Each number is 128 + 32 x the weight over its row's rms, rounded and kept within 0 to 255. Layers, rows and columns count from 0. Numbers have three digits each. The size before them is the row's rms in percent of the matrix's.

# layer 2 attention query, 128x128, rms 0.0538, rows 0-54, columns 0-127
100:082153055121098100109083144147129132138147084053162185104068107138144204160094129128136142112118103091181166198145120129125106135125093132155154114126097123079109084168133153154122161134124161151123110173125121116123148141053140161074161205158102081084116067098169132153147123198149163158098172159153113130119162085090125072147127211119121110114134149103090140119122130113126117157165
114:036149148137137123077077184114151138126150110159147167128122098070071092167156156111173161114124119094075130047092138116127100109133140125152121141128122123125165118168161136111136126122164141156116095153142153130086134147134091155143097177142154142109162112115071139179095065211162102145127165154131104117168156152099217132172133128173067113191139159145133131190131125070100122156166
102:170108068140210134117087118140169092193111137157134145108136109153117170123106134084109167133161165049098171152190095099120083086123094149086165134123143146089094138145106142149171139176068109193164091105121115142136122127101100171072110178146136118115159116142150097108148148140149109215129196089197111170146136084126130138147139119171114147144149163142063131139089171167142130117117
094:183084129158162121139104129114134157069127138096123166163060183132103104167108099087158077082084152138130138123163135093147127071158117145135150179133166147100158106142136155121129138150102095189129167141086145139081081063047114159171170137103183126164152108155154108114092095077073160140147106139153096106082121115139166159069126134161066185135165149172085167136158162136131102119161
110:105162089111132136188141081171110109185133162114131119174154147143138111096119101113101113151154090137147140173129084172156125142100113118138152112208125133160129115117154080106091079174106166131078082118080090113098122199128119165062162196074104171167157142144159142074083107080146110123134127144149096127157050114139087115118122093183123163136138150112045119083120160105130158183106
103:106157116086096127137135069093095108149100153151146106099183112155137125102099128138136141165134116082142082158120129148129095199063137070114098129135122075075158136132123184119120133129153138091123095056173133078127117118093112111086089065089121078169090186108154088145187115116115130122152132101118178108038100166177081091155111168106166154120054106113141153072151110116153126130096
106:085136157108090134156144122111141128146162154112112099169153145147077094138145117130078111099162162136151119099115112128089179154139149154097130132149184126069098150101116121096129120142138098095152136080160093081160152149122123102185131059175138200136132167166172166123135148107118164140158053132073103098109139221095111161094077094123059071072118122083170087123077111067131126110111
083:081175136165140168085084133172119175108124130149163143125134154101153174074136215138129126095174134091112118061095170154075131094164105142131162162098137096131151068094101120127111039145128107150121134145151165114132131155102102102168135142097171173124076079094123091111089130178106140122129153109107114167109103166115139063130098155098074109143183081173115193142181122082088112137113
104:129120158153092090150158137108164110074114155126165138097131136110118129129130130087155104140134167168118121105108169085144202194096163090090139159101227145165131139091149077150078070103131148088116078164075158122163097092182150108136110112119157138110120117079142134125122124075101179102121085089142165083172091159141196126128120172093137208169122083129167185152126119154133145155118
096:097093135106109108115062170097145127113142122154120191109115175114119135137071152089078139088125140121120112148148149105134078105143122157159161165086116079160127123155076132146176157109148116131139176159092137160131169175133102045086133131097135078140157118087130159131056119118209073082159110132110131115175124106143136080067128092214152124083099165168109155107175177093148140088111
092:138182141154188124065117182125189135145133122136136112092088125103125102112086162156099155106068133101075129106104158098101135129142079083091108110128106144145147170133196095164064078102141085166104122155122042138083154073159124114115155141118128117154104138149136145053088123101123180123064143167117119079137106105179106108101085145131103156162166167111065166186127145086156127133119
096:072163140138123145130100156088177161100191117116103104150089155110080128157146141137101185078101165122131136066111163168134183182151129102161189086084185152104174065139124094112122083124151110093187105168049119159131131100104131174160121171103162150131099165110134175131144128141125168092164102179120104111158143151112145147154111130136097153098112188157186181131135081150153081094123
107:144071126157147151133112114100162151085129115103095078139118129112158131106128133185170138115080088093065092099109133117086114153146116103160133104087090150168095179176166154123136170056129185119144157211151180120157174148164131136091061140103110085130133102140149188102122151150086089123116189148124143146103128168173104168114129124064158166130154174139113097155050129175148104159101
105:164114138063072102089105130163159105118164101103098175169111161187137112119175108204130108109081114136116145100166111159133081095141110171083157078081120153116115180163110142201164152104162146120132103152090128124100145117064144131160080125112102080141116073140155189154120157130127106172130130100163094157121152057116074145122156130137140186082158144135120190157103083114061114142109
090:140122145133103114107110111086137141096083157100164131084126123103159118119104173136142177104098156071150123204152097115190153158111113174109125139144056141113146066188175123087134109091134110167083068124178130165076212142127085107184147126086115111131119114177114106112203102173191154131132166081153151082199112124117150153093173154118125121105109149106139092113128099137129109086150
093:156129124042122135148145112179075156080070148103110113130165108109145107176174114115136119115167148186199128159111113108167192190144167147134129145108127132113146098115153093165167125092157135146202081098147115125170113137142089139117083047201153133111163164080138149092097154150121110108160127147089164113085147167088154164058137112105135120103091104089152098113124113065159122094127
103:073112136119145145123179103164127189134116108130112089135178152148114116105149106109098129131171131058077103114159061081159135122194125096114113168136165121102088153157075131105164157064195085164159109141153123059138145078135153136105109163110111124095147163166114154059071153108045196075092108100124175167163139112111129108156110168123140110108127112100132133142119122114179123185131
109:119129159156169145131097143147104122100162145167105112202120087086135097101138167125138188121158118175190203099151131060072147122128181121137133132111120129117132198142106175123112142129144139128150088110105110150172129155077194114169096150100120159136103185120110163141199147092152091163111054160108150067105123113154174170140178167122124084091106166166125158093152093125108123183101
101:041171153141113131086125184134086125138149077134089091146164121084120101168065175140121125143174194102132116082149145144144111123217053117147097110072177125122138066097086119157185118101165123154129140125145114092116069068116118179131096142136092141077093092146108112123094109157125176140119137138118150066120186152162127161145109151134129135114116127153097188152118112070139097152145
100:214170133139112096192077109091161144164137105163205098130101125105097108160186132157140125213174107156137130135170150175143131184136131137176111123125153099080123122139151087186090082074134068117131161142138121062110132090129156150157136099178122124133125129151076103127159114133154206084137120133124148143118149146138136140145152107076092067145099145140172103190098156101125160080123
097:139131141019132039167073130122173085121118108116145140120135117102155119157093137128120109164143131159132145061120182171131126135158089137155131127147115149098138145082092161046091045135135126100110116077147156171082140104150171117160083144166128139117174065162132132131129128115152118135139145129099117119157110124118137110071161089171122131036130113224144094124131114119071125121154
096:142123112155147127104202132136063208101086135103131120142108159095175109137113086087160128154113149128135207106069149084147152144096127132121112145155152104142189132075095145114139173193139165133172147071093104133122076137121102142097169168121079141158152137132173123130074117096153119098179077072082143056093153121124162134095092139164106136080116127141211146118127159100087141109119
097:099154102082126128090117177108131125153060171148129203101090094088088184110082141164135192140102159120059088096139119115136107120163056140071117153125134104146111153167092127129112138094180125169100157183143124148110108113136213123137119185099173178113143114124092117106097097127186164156142109155100108215155131069138131092127146111150130161152146162130159144064120114128100126150101
098:136131147058112115166157148106165189114120131153098126151144106154096115174144089096148148147147110113094165122096085136114120083069103100080132131130119180211096166117169077178146098156109128143168097200077114149178160095161160187090108095053085117106133118139131144131111122070131042130127138125095123126114133078156145085149164123135099136187070088078121116160090122142130142147098
100:071109082030156150124154188106113146084113098080059091144124064165133119131114123110156158148143092115116123113194128149186165113074087136150166104159108167144111164113191125078089113199081072117096145132153158133135128135145178127131145107148150099131097124174122116144131164126131203130127159085142066143106118114125100117110097112087169106129075097101124054130111164152120111112099
099:112111138085142105124105065130153118112174168092167092147034143152117094143126154114167127131147161124112180072090135132091122072130121159117140178188076124148124116093048119104076176119134124111103178128123116180140137099113133121149137120148125060062100151084158230164129118140143151160117134148138135102139107092216110104124105133104110115132150147139090129047132151121143151096076
101:099088171132162111144116102119098118158138155115216129140149112141155062103137164104129150117163206214119102110071128093116122159156142102166149129151170108138189116114156138100147129173167132083130150097086184106155160084087152124163112074148132174155093130104108127162088123098070193122195151097122141093135164161114126173144153205118071146140081134116152137135125183121110083126131
096:131157150096103156173170109072146101131118073073178167146139137109074160062118120140090121126115139157131139113162067094122136131145128176152080170034177135214125134068115127118099129171145146118116133143121150142177139094179170182166138111114088069182045162151116193120136125140129132130123129149132137159105083116194112157093149169144153107069109147156125154136139127105104141123143
102:156084071139082145171182102123120132096108129128136177092142132072122140164119127112197131174139091114134214143105120169135133174096144188119093128165093175139167104108081120098149131174119105099073130112087154055187062127156088097118126128136168155112150123142125134171105144112081128040083104140127157105137168107175149092162100106115133085122157196107076128098135125119135157125168
108:181118170076178142111109157160041095113156147121081092094146161137088123096113184121138144144185075123119113155103134125125101108129148046150071105131065076095088144152096158088120132115168119122125149177124095133152114145160145134104151081175138113119088133117126104155044155082088119185135169122136139146163142090150133111082184138118108153194111158113099127155103148153210153113143
109:153121111119165086114094177124138099149110187115158113146119092114125187128141138120159157140111132077022127138121198198110153139129189164115130145128156155154118053110095102068131170061114127141125110204121117113111128115110151113099110149104140154095153158112115104102123122177108116100188119182089047126107168141091134165082134141119134181144103164078144141089128116135202131165145
105:138157119125136110082116154099140073157145141133124150120106059153101133133146088124124203186129134095167154156168139123114120133178157147101136119166150119125114154129111115126112157119162128140148108121150144097163124124062070118159115102137070139127119137095151168076091069111080105164120127147204106193155117114103157050180126036057151152101094104123099088173081158102155087178170
100:159136103082116099104110103131090175138042101176159140122119111153171117150138043131129172168099099105060097097142148156114147067144102137147195113095082107096135124126115220184155110160123061102121151077174122166055120174134133106170152130125163125129085153129130110097124148135102125151122134135159127151143122100146162096139150084157092168194159081137089131116139137101086090086148
100:170175119144103131113137142141107163114181173126201127108157128085124186116044165092131165138114163123184123100134094164083062084100089177108209141124089125082153122153165170129108119195127108120134062137118116106037127130100125131120123093138156113105087101172122110099115142140157162139163127162133144121082104095149094164110077168120116144127167121088127143135169132040157128126161
107:172156159152102151169105137168080147108097129144101116193099162118135183151138132132097094098087105123112108143163141107089094064159099083086097134138158156068133087116127120040165135146135148163114143140154151152102120148139142188153149092145080145112161089108083150151103142158130138139102189143130153120199074048133102158188148129154097115112125139056139161148076191137105182128089
103:072199057184130116136153117130119121109129127096085151112099112135064128169093126113130139099155110101089136156184140158135174133129174092151054102213137085160156091099173058118195197087157142114125097100114159121129102126092194156138104107188124151137132169135113113153120101119089172160139154134107152152086080133138095128087120170176071143149144083146088119118144114090133122129130
095:147151115095098111127156169151119166109167177125144088154182146094151148133104111101112117111132148132134082112171090136124144026176124127119177147111117134110055140141148171193158115134164104140106167129171148139108168131149097137084157124150203116107189139085114115087171135178139139143053093185182126125103130117106111190117150081133091187138123183147082084102176114132162153107087
097:179152137181120155176108107076132111116119112122171120134094158157071154038186147089148108081160176165110090122166137129104090196121163101156158129097147181184138150109155118132207132106096174088067101139137184121129114156131091118147168106104139134160180098121152104128119176114098137110174103100088084069163158134173132093088117159115094089152059122151147131094124154124124126147108
099:115138163120082132135143158131089138182143149106124079122071121161134068159122091094149101115161159157159200174156169073149096146119204157133154084115123113133144103148139125136080126131192118158117147172112144128103155152129123112119090116120132120090103144141106145176132093130100129150126167204101125080097130170155154123104122065157086150192136100083206058136110193049130166134105
107:152144136100147102120135094074208172127123155136084108178121119172165110077096143088097150108074118137097113196099077137156142114182084097092133109067067140137137172111101138097102099167145163150123057138108083136141148065157134097107182107152130186132114071172126133135119103174069136150107153160134126125101130162155120057139072162143086125095125101127140123112057129151158131168150
099:122088168137113112103175091060130081132093126169087136139119143096133108094105161136194144066077114104102056123115135117100042136092148093116112120070150105166146055104186108138135184174132101148091146108166101127163140099104159090082141124095107097147160118151132082060138057134136126154139184136126141117130112087183117132089100140090179117153107102156131112126109122163126107139055
111:087131133094059152153083149098102114105117140089102135140130171070158159043156116084149121168115123158091127151108103128085156156130195108112045111147131115112085098143195089155168143130115094200096136062110081108156108105069045115130119096133139133124149141182108163159125114140151135123176109150112164154080150146125103121156136081133111131093169151150157155129096150096102143175192
107:127152138098220125120058114130177103185155084141073104111152140094130137119158167116108166138042141097179097166046170094134160153123180108129117104192089113106100115095119152081145096116127091093155119113092167121168075143112095121091101144195108096137091109106114106175113149110096163132139089124088084115094121151120129194132103156118088069102120114109158117127114134184128122107094
105:152175163140089075149166180123116086113128172125107085152154145111140120105158060105099076102081092144118132134113021164119167149131145146152103081039130127093148161083128116093102108134141154107148112106122104140165101119103145086106125111151189180141138186157097179168140121085128091103137129103094179111062204114133163168118154134102144125146138066137134124169111098098122180142106
106:172185144117159149071105104191109100139097162123086133079218172119116172114129100145121132109045149106055104180089119180093171136088157117109155155081106180151116084088134138129120133091114102142100107128149138113133185095126121104163165144100111096111082124105201156102180143083148141138159126130162196127169110107098120125164085169161177119156150151098167096123143141095124159122142
104:136099169120140080142116150158165074182142089140122122161137143116130163087189084152159099155193123145130180157154122118051152207109066171115157134124142136101151149116098121171142148149122165205139125174087115113180125157161122082186113153105102088147129144154115124113129126126148147063160102149111117133115125208115109152125106185155170117168116143131082146151150150157037109072136
108:123068107097104141097131156149155118177135141198143140169105144102114119173119085088140164152169067119118147143122162135083132089155086114137110144106147069145108136136112136104137206177116181178130172127171041175138172130152146151143102165118125129103104095142081185114138078148135134158052166132127110167137158128108081141132201138127136181211102138146085137098093177099157113129124
103:077101147113115088096155070125096133073144115134157120077106158140144068130174126158166142121089090100146145081102130178211098131103143073135115154130146156164124138128104044137117163178121118124105094121158194165124060163135150134161124077150118100132119103149159160133190164106099155075173103136116189124119148158106183115135158173120100216106112148177168116114122133089149098151136
115:095120111157172143123112104173126181118103091097174069084107118122115140167119050127163094144087135127085082164175093103140127089104080193117115090084152103099088127172090134076091160131103134115127104200173131101136136080179120117132131147127125099087142072143123144148111058148131147205142121154174128106149101118107102130144106105126102190095185097109122102184128068154172120105086
103:151136107148142154087141130141163109190172119147130173095110088176117162118229188103129091108134134106103125142124174154146140189124121155124172084097163114107166151187101092166096138122079108131174121083108143071159138106129131062146168142124181160130119154121129131176104159117173099119084133097091146098132116146123185085106155122147097082096100075149162069107074123056122100179115
112:169134090133134129144117150119116105113096119095121116117126174103194155114117096156118156186122070113142143105125153137136109113127069134091163125070142079034157087136108119147127146210106176094118102112100152062113165151131116109132114089154133127120194148096213121170173104127190133140148120189098108133087080063093177130082083174116135119157078123081086118113123139098143122125170
102:070126101117139049167080143144104183092125171150154160086163120121155150194106123127084099138130159097149189133128150164137133116093105204124145128108093101122066107201096111148149096138113178163129155085075164157176154142204119146147070150109109138066106141110121171111151155099134125178140140113088137193158156120147120107140132103130138114089126104134181179107139114154107208108120
121:069130145131115048136113086087130126138141189132098104170100107172080145112137101145142087114131145108190171163065151136158164140109134148155135147133133081123177127175152170093129124109107181143130096136175187090090138158087133152108120147181124111152108172125076137146046160129129107182086146099173166188104096112101166110136087179210138137131107102132173171143160129097101091141152
113:091129085131100100156135127087093116166163071123129066030137070150156147126082099120168120105125182115100059150023123125089104117104130079099136107133134186121108135080154126128161160129125130134127185138136110132187161124108108122137110141168063079160170116209118145144153140174134133117109148101132133135155092135208177192132127154117132081124099137143170107142121149139113142106163
115:111100132136161106127162182144168074147115061165142132185144144121126063086137106111161116231096088142143152151145134100113105100124097127074117125161113169102107133097157110107156103195092091128185184103113146157114169097161106131140145187132126159160115157091118080146137177120123117138095130139110150040139143161116098163092121098165040176147171158134141165122157096139179140110159
# layer 2 attention key, 128x128, rms 0.0544, rows 0-53, columns 0-127
107:183062121097104150174122133127119166136119139092134129175144139138154151135117121109098170149124096141143118210205081101154100173137099212076179144148126063134115179108146157132099156158132116095138141088144103142147137040138188104100100106119095142161080153176213114110115117098117119163107128111120090107130174107131077106061088167142178127128134116120058130089156136124130130148139
110:108116072147140196106096136183133158127119060140058073180149122176095200104135121167133129090127129116196125101102098094144085140140106051120119174118094163147132152132106126141117164088118150110138122138100123112080184110144132150133164175120149118133133133131177101155083069167106185181091077137182131127109161097163100090120154149067146134086169126134163171126118136135146110050122
089:105092098121165126093095132129130108187080075133090103228138137142174188122155133123193138099114144145082134131110093162129111128117102170145108106106074140127124185128132083152127178202111104117094121181125098144113144128165193172092122134113130104091125154102121128088192106148181106125156142143145090198140111062150161123122116049128168093123128145117042157127120133117132081136151
100:119138076154132139122127087132132109197136156203130186230096116171219139133077062091095123146128110083075151123155119137137159138131103185128144120080104124089125159157148114136089104129077123160107141107120070150092122101088128135087101103146104139118121106123137112141163157097138100132121127118128117168108115124126094153174045151175220101161096188139093118131117075135118101111126
101:141140084187114142077139132175193186105168099079105143110129112120175167111098110158121184123110120131111147126137137105107146112182085154164078119160144133096098137147098150149089123100122083090144132144155129117141104129143190128133138121078153151121115066171169133123123119150141158120096132057122089195117127088094167205166053110105172113156204173164152070144103159158137086109176
111:116117136177097107103153121128135069138158101149103074105126134123107135147114082096174114149196137161110112196124089172171163134114086121142170163144160129130137127095132097112085166148072087159179180132057151145176085118139150127078130138139096168086103153151200085086074089160133096132171179131162098089123092091137075120088177094164091124117147169121102160111104160170098176116126
100:164128133164108168107153106148175099110166125169110099057106125111062070137112111170098090139166107175139157173143126148120173184109175049117128125201127159141134143094105120164123070101093181134143145104079168124175113152174135126175122109136164126116126110142117150100103100111109070023161080123151136146126093084149118133115141173151121109122066099116199162149106110162140150105131
098:148129107112099122117114140111093149125190134087137088096102155213071088134093128128115156117132156064123211137098161150117152169096146098132116114107160164163185143127070149135141108102150094111131087124175115110171130112086121051099134080122133115111095077154119072088138124132077141165138140202103116097120070141111095182113121110133100137115064121096199102149117107136117204135077
107:103155118135143107176157094177125125092132227152110131131105119110135076137136111114162190150150123098151117160123098152131067145116137077151119083102126090114096149151126146082179150107123139095185127147174169182150094114122080110184095088169119105113115133179140144174128173144139165115176103129123136138131175163142105159129151126116082097123173032076150127128214131171128103124206
093:176142130141154097138156078109085129070163107069120133167149160126105109069122083182068179126116170080100139146156123172095100161146126138132117067107120135165172177093093146142150152091091135088098161146120109145094134108135104131147077130179095160113162095139138142153156126096078154122169032099188148085112103153062141138140141087093154146150126127114056087164139105115143149166075
093:140081141154100132162135105091117132141138148093150171168132150161128184084082120117057101133161096104179087133084118119183150059121142188155112140107051122100154141145118171109056178148139173126111123126140077149076085088113171069137141107077114140132116089143092130129168188134121095147113189055127157148126142146152134110142123158095137120079115134122066160125165170121197134103153
099:125170147082111142147118129171201158190095173078095085049130091073101142085116198135075105165112134122145135113129122089146158126078119184108134145148080133148136176131131125115161144108141157109112088142106141167206131128125046083075170138189172140137125118171081100120079149126139163124110132161092116089106110101146124075146133125106075166170142100144175118119162137132122171126084
109:120105051123171110163129137196100117128091193115131188176158138094095177157126159130125147144104146129139121112145161075132161083154143117156117129133105153179103126075138188091165122169113112111107145112162148169129137140122077084164114153108180101155157206105110121113159099079131109149094105089106111118158167091059048163112112158137112108168064169114064113131127106096088077118144
103:150110121127200162150077122090117073108159141101096163153152055126109111142141120137131163159109105098166109140168105159147155118179151167167142168157116088140122082153117162179115152094114134116169160185124104143151169105113110093088085151049121138159129153161136092084157089093027164114129145141133081148124160184100088150203087135114137154149134135167120105119089108173165090182108
092:116138171100215105152160153172015139111220126164128191125164134155094145135139179122103152185119106099114091108117132127164141129132154136091158079142116123121097164087158107186121160105155123113089149120096097144074111116135133157128090135157121110086183148162140145200097125086141121131118108165192101158148124126084146102156145096121066126159130118070096154146134091135177103168149
096:123152179146139102102145134182139108113167158182120180090132133097106108075143160168146130139100078135096129119187150118123126148092155093120110153148135145136106095085112110124143099047124154153125169144118201115135119204130085137220155091150162085141145130194187123166154135079116164091109145123113151168153126146157172108163176171123142126114124060169183138147057091153106119168108
092:178188147088122136044070155188151123111101182096086109133112100115174157144152136130033096122135157070158090130130163121124169157156135089119129108181185162096100152073142137120119131149142121115085098169121088182138083120103127083087090120091090151151194127154115108137123145172159156117035145119156137148101126144139100100169115155144117114150128112159142123147070115152091154117073
109:137151152146116141155134134075152071149100118083109126069107126086065076164157114120143114127070125114130091096113126177124161139123078087149107157118162113144034111143109123154187162093196171120132109145143145113138128151154143149113106060161159110163101112190089086115089101149098115088083108134155173169121125090118121087136146107059156110120175161142153126091087112154202116173065
101:075169145078099106156104102140159087160139116095136129096139062191125117089168144095112080092146075072156155154093128080113167185116144092097159103110136237117114127134146153122153147142126121086120090100089111063160139108077114099097183149128120112065125172105098105189149156125152083151105127114094120137155151157127121088162173166077135100119099079123175145095137157167124110118091
091:137116182165162116123119135138144094170199146130108124077081202137078111094140161138059128119130124158122168140096153101130125101108118096084194075121141077090094081148157098133106156100143200158116151133155171097163066155129101161099092130082125146117148146146173139144110084134137090054126099165057121110111142129160142080099143154171200147209118130111138148134102147178119121129120
096:083077131162169159088188120145102074123155094171143102111156097145083120070161142149091162156170153142146139089134063147070128169188156069172137192192112128160078128126117099138170176096083132166162161127114144155145144161140101128109120109111141128147125112138095145145195130146125128157170137132148129134153132119106122216119148156108078167182139088097182129144131125175129085200115
105:081187160147055088134194184162114088075137095083185179114185179121133102095142154110144154139152120121136107162152112099114074142116086111178102154135056182142110104107126063153098129167167149117104089164085198118128134156087118136122149092174146128144147136129111129169142118109117088138125153145176172152134153169136117105093078107191132126147135100091190129172091120103106136163099
096:158170155141131132133143107115101106110091118120119135221127089169107129159089113169098185081203106116149142147118098128172108137120164163133111097081092141141154181149093199142103130157087091143060106141161082127119151083067143084113154126124079138140098076129143124150111117040105125182125102129152142132065109163126176171116114081062122203134129147146072138142147130157128133115095
102:177131121132202065120109145150152114103105176113082137102175074134152088110080119147187131131101124163152087184148079141116089120121135153134058143129135141124064182161133132126120131134169154109116161151123149129162060183108158182133138096158107142118150165160125121088106157073118151142147119114138081127176134174108155199177113122122169117080138117171158191113104106162181085150198
104:149126085117099167089140128108125131106145133114166123131148106103153207198033151074075138125126111167130127154072138118123121146166114118073095187179151141083102113177106190173137094127156176140062146156144083133102097107176118162133097171093128168104129139074155122104167132137149141151151094124095113106185112122081102102137104152094106113116075160120113124153191097119062121070131
093:125152216092122157188132171067117149158078130148162089146130101093075195135156057162103178086182129122081104124129098153147107125133086135149154126096110103157159146126089174073150067087084185119158110152111102136084119119171125170126098101128117055150095118127136129131068116192105143097126162179139106119142152106145111158107079124125147173103109099094141102068146115141096106113104
099:127124177144103122201181095089136152107126186137138118120147135064091161156182123165073130096171113120177140156116107129112096165140098114088129138114129149114110097126074092105171107075116132155167107096102217142118114148128105129149142112155091065158123150127079139177096158166096117118134172128075169103177106153118136152171095150108088084136085113134134179038115086155151185152088
100:110135079124126040127079129165122141166116111108137138153168132136115115161151126101073151125096184169125089172101129131139097073127085101102206173162150146121110065118147120124152186133141105145133135106088094121148143159118136150156130109062113180114084061099106049123106106101128104154075125124153099110151199122096124140138085158133133142075074184144045131102174147089159108105124
098:120180167133155063157148122207159111105112119163179135169186153123137091094159110145119105088132099135162155077145065150085095109136086184131127097113083130139124162100073110085104136126172138127108090170120079138111092175116145159153126174095080112181146142120140141113166104167159162084136109153138153106111092078165136153051154129100118121150153102087184089192084125163075148151107
105:145094122155150138156124086106151148078111092136099143184111105116131128209137149141062090190123137053053116147158114088109132094149179170158098151104182144123095188130145195100151132126122103162120090089107113113101127116112104176133143210087159140128056134135134136105136149229106126127105152101141177145135116109138120113127119152109164107155138139082078118071138094116109141064140
108:181169115100121152071182127104144218134076158114171114138190134109183138148170151155108110145135153154148129108140187081164132093126118135134126150075081131138098191144085160100132111117088133157155115151206083149147185159141096124128104111119134150080186166178121121163132173099135151129096133103165102135097081105120129122090153067081123087143105117097068143132113111132073184100174
103:177141093121149106145100073147136159122134116189077076113080188130167142161120108174131078130176109079141108123171146148094148114157149101086145115160100116139123078145129157144173122112086083120087117189140140138134125090162149220061155095103205083149184143106155028154132099140092166114155111150118162126121069109095165174090111147121128091114132115107138140162164152123150134116124
105:150107146132111100123117152134120092094136162144173086197069092114096115121067121111096135114148142182093113124148118134112119078149102124133122143157105091079100140130100139129064103167167054186104109147150148158095131091119127125129104171102187125055108128139138159116113090183135159129114119093139133169074129154112054149155158138156129168090092148064118172099087092114109206176049
101:133124115090089140149173109164106114125143112136144108126154140107123087109173168153151104096136116125106134152126079160160148106051160122123063161125074112059129132144164128094126164045179073164100144123127135137136083178146088121126146116147114130134073143103125123147108146141156090155117148146080146046159136165120154112120185167172100109165097070059196088187137112193172163100128
100:104089137137185159063154064156144131153130169132110140144213159163095172124141131113105099164157141060087102102106058126169103198093159098104192100155132098073142185161105061161074166142105145165122133093143102107144100115159164175146121155130094067115155082107095140140101124135114146098091141109133119166108131179168141065130111113157118113148080101146188126126113134167120114123134
108:134095221105096130086153142143160151148095122162136154119058119142161153134136131135127112144120099109099166119069078127174152137110090074053106117150085153144118121158117127117102135097122140157095123064119159087164073145076090145144116113141122158119165125116173090121174172105185153113139123076128161071138163229166075114157156113107126126132091146145136121145111187114087087056152
093:078114120168106166122058152136136122118069157163117126127119100140128081182097111095114153109116126162098140136107092165101129106084151158100083179101182107130122096127130183071122090115138102149162139192161122100152158127136069159210145136098135144077124134179160161094123073135159077102053129127136109186131119094134106148120128128172109160186158119137142176078120122136155207162064
108:116129111137118112135179105173102150085185116129128137132164103092156139148136109144156153180073145111109142136197145147165059133070127117113104098150119101112144122108084083147100128130126148100127121067146201182101114174136088179160122132149116220138160149139142122168180153160084072098107136159081164123200109111151089138137128158107054124118139112069223142110148093153119117143122
102:127167123132116127086109218100160165119145074121167125185073180064175162120128164151129161167158092118089098163149065140116150109038108156163110143098149110154149111113074175141160143101132136148176172048151123112143050081128135145111161111117123116135132102141110108121105134130110109114141117094125088129095142145091108155078123128132205113102113109137127142034100093165155144112152
107:122144071102103132190144177125112161124123089097151143140171166179153115160089156117087034155161116156086156169144120140141110105136116203160167147194134170088126107177165155143146143114096104110141097150161112145175136140121184085114093102091083101146097125091138122117125092130189176128116112075108126138115128114120095173124130042129085111090106173124098168099149104121087085185173
094:087157156154206096127096111162085154075117132167152172149085156093156134118163099152123092128075143122105186168104104152176099099155133109146104131067106136080080157158110143163116104150108122101085140125115220121138097137167108110122113147136131147157161156146066167194136185128086100160136160141120126175167162176120146204068102174119074125138174129128105159128137151088104098170126
108:142132171174134187132141128132136156114117099193131132129166115167124093104155163150193128115095097131154178108100125138098144167093179150083142106107074165055079191117123096157092140076126156111131125158116131171168089122130122119108163134091137175133164168133160088135108155151131171111131199098096178106113161157177227143098080127135117180091106173137148106107114106063110118123071
110:120112168100077173148165138128128125081156137119086122079133124076145117082195180114167102085166169155118207055153155124147126213123156130142124199111101151072081121159134108132141165143119174157143098110123157159157095123086150135120164088154131111140108117204097124142139143123107169101201137141135118075147124125116124041120141186113101114156148131168169147141186120108095143142145
101:094079085145167104118122111157122151110063085122166145165141128126082068161103179099181104153128108133153100164075152155149115119136133185136145165130103125110123152174147171109110156139173108132134196118173126113158165189153149128161105115065145136154121120133160153079108107160109128111127116131097193205095101180117094138067123106085161169096133163152093179065119146093077064105100
104:173098108063132078148132157096111141082133157154138130134097143135163123108181145097124149111098136083195159083122125130148123144100090163115177104118133160119162137104143117068107107080143147112124156139098172158185099205137153125163165146129151177132118139163080109088125146115063088146182116184143220136168121147163191144108167117144181156154161096084170137179165123100073124127091
107:149160121141140094059163132072173154141154156096173097131151136153092089092137160125120132102187201108203123074056195161169110155137106063146079135128092110120116040116153114141162153109154110096132087109145133121118144113136114142066127121141070128171158126184115111116163132174118078160114143149059133103119119127098185147155139109155141146081101180157105106118135079102097130133139
130:106135149173107118152131131142134117108115153116152085103145166078085085100133107174138134149113123169144140126138133146135159160129171040138129126109112133115121075107124031098127109116161149107168148078115203094197138161162091213155189126214138103159221126136127137195137163123146112106158136130107177134143134159143196158129133108119078108146126121109167080083137110141134112120104
097:087097136132128146130063130115076106159128159152075148131090066103142116171182119113130164102172118109097117136142082124121138172137183122193116140136107165120141106115155118097138075095131075125163125152071176162133075154092101119089184157152111176150218186116112146110109128112126148120066057148152085097182112152138113175163113118158160073127162117072154138162142152146099167169157
123:127135134115117117117166165201100110084168135115086118097110137146112083129193149077160122146140112144154143168107098144107123127054140083181137154120121120114155097084103096142135072161121149099191116079111179109131112149113138157170108057115105103201123175132142150163125149085127161100180092093076126104135109163151136097099158158135087121158146024117210128102091134140105119121186
099:165083087046154152155138115134072132140097099152072116122115144112132140092071143183114125118118143186166129084098112151183110133104169101112080117195089101166173093121173143193150112093114133100126129098164119176109164141096171103066116094153149086125155074143164111146131170077129108096187143112129143187138127136152088137135158135141134051070146163135139142138116065145099145173103
106:134137100096126159134124078157152132115093141103136141130122119141086097158102122169181141096145107106051163164050125157072124134154152129127092101157106102190118110135171133131122132029144117165090124120107127096116108103098087169115118212101092096186134149169135121187177145114111103179153171153127152080109104107130113096127155116205152098162101137126174111161102151170041099152147
101:158143144168149090153080199147126074123113128111097096127131069125104143113077117100104161080123130149122104111123098072120100157163180155117113134095158134098182198108105149083183140107114139131122161068146117080070156169032150139120181093116129134150176117170119116125143103128113180205195104127133125097065090126127154150132103098130129156157118079121157123112084116089181085130108
109:139117140077123133123103148162121094071108153098097136093145129104186159131093097077165137183183100136114115066128146125125147119144141101158043142128115105142172118128085092157132166067068064182132114120106118093158163129181135098146118083102130143048124106123126109123093069104131122090130193111098112155086144220082180122144159141114124169144131163099112169130104063110164118105134
113:106078127146179124188060125128097166140077072130069151177142144133132119091137130092115102080118135150146155115141131177125100138137079119130090130140125118073067183121104159143141086199131136170108106150114122091147092106164118130183159147083089129071145224124145108133087110152095109160113111145122121150046183107058108119104109153152127042132101155131095138144098094116138106102118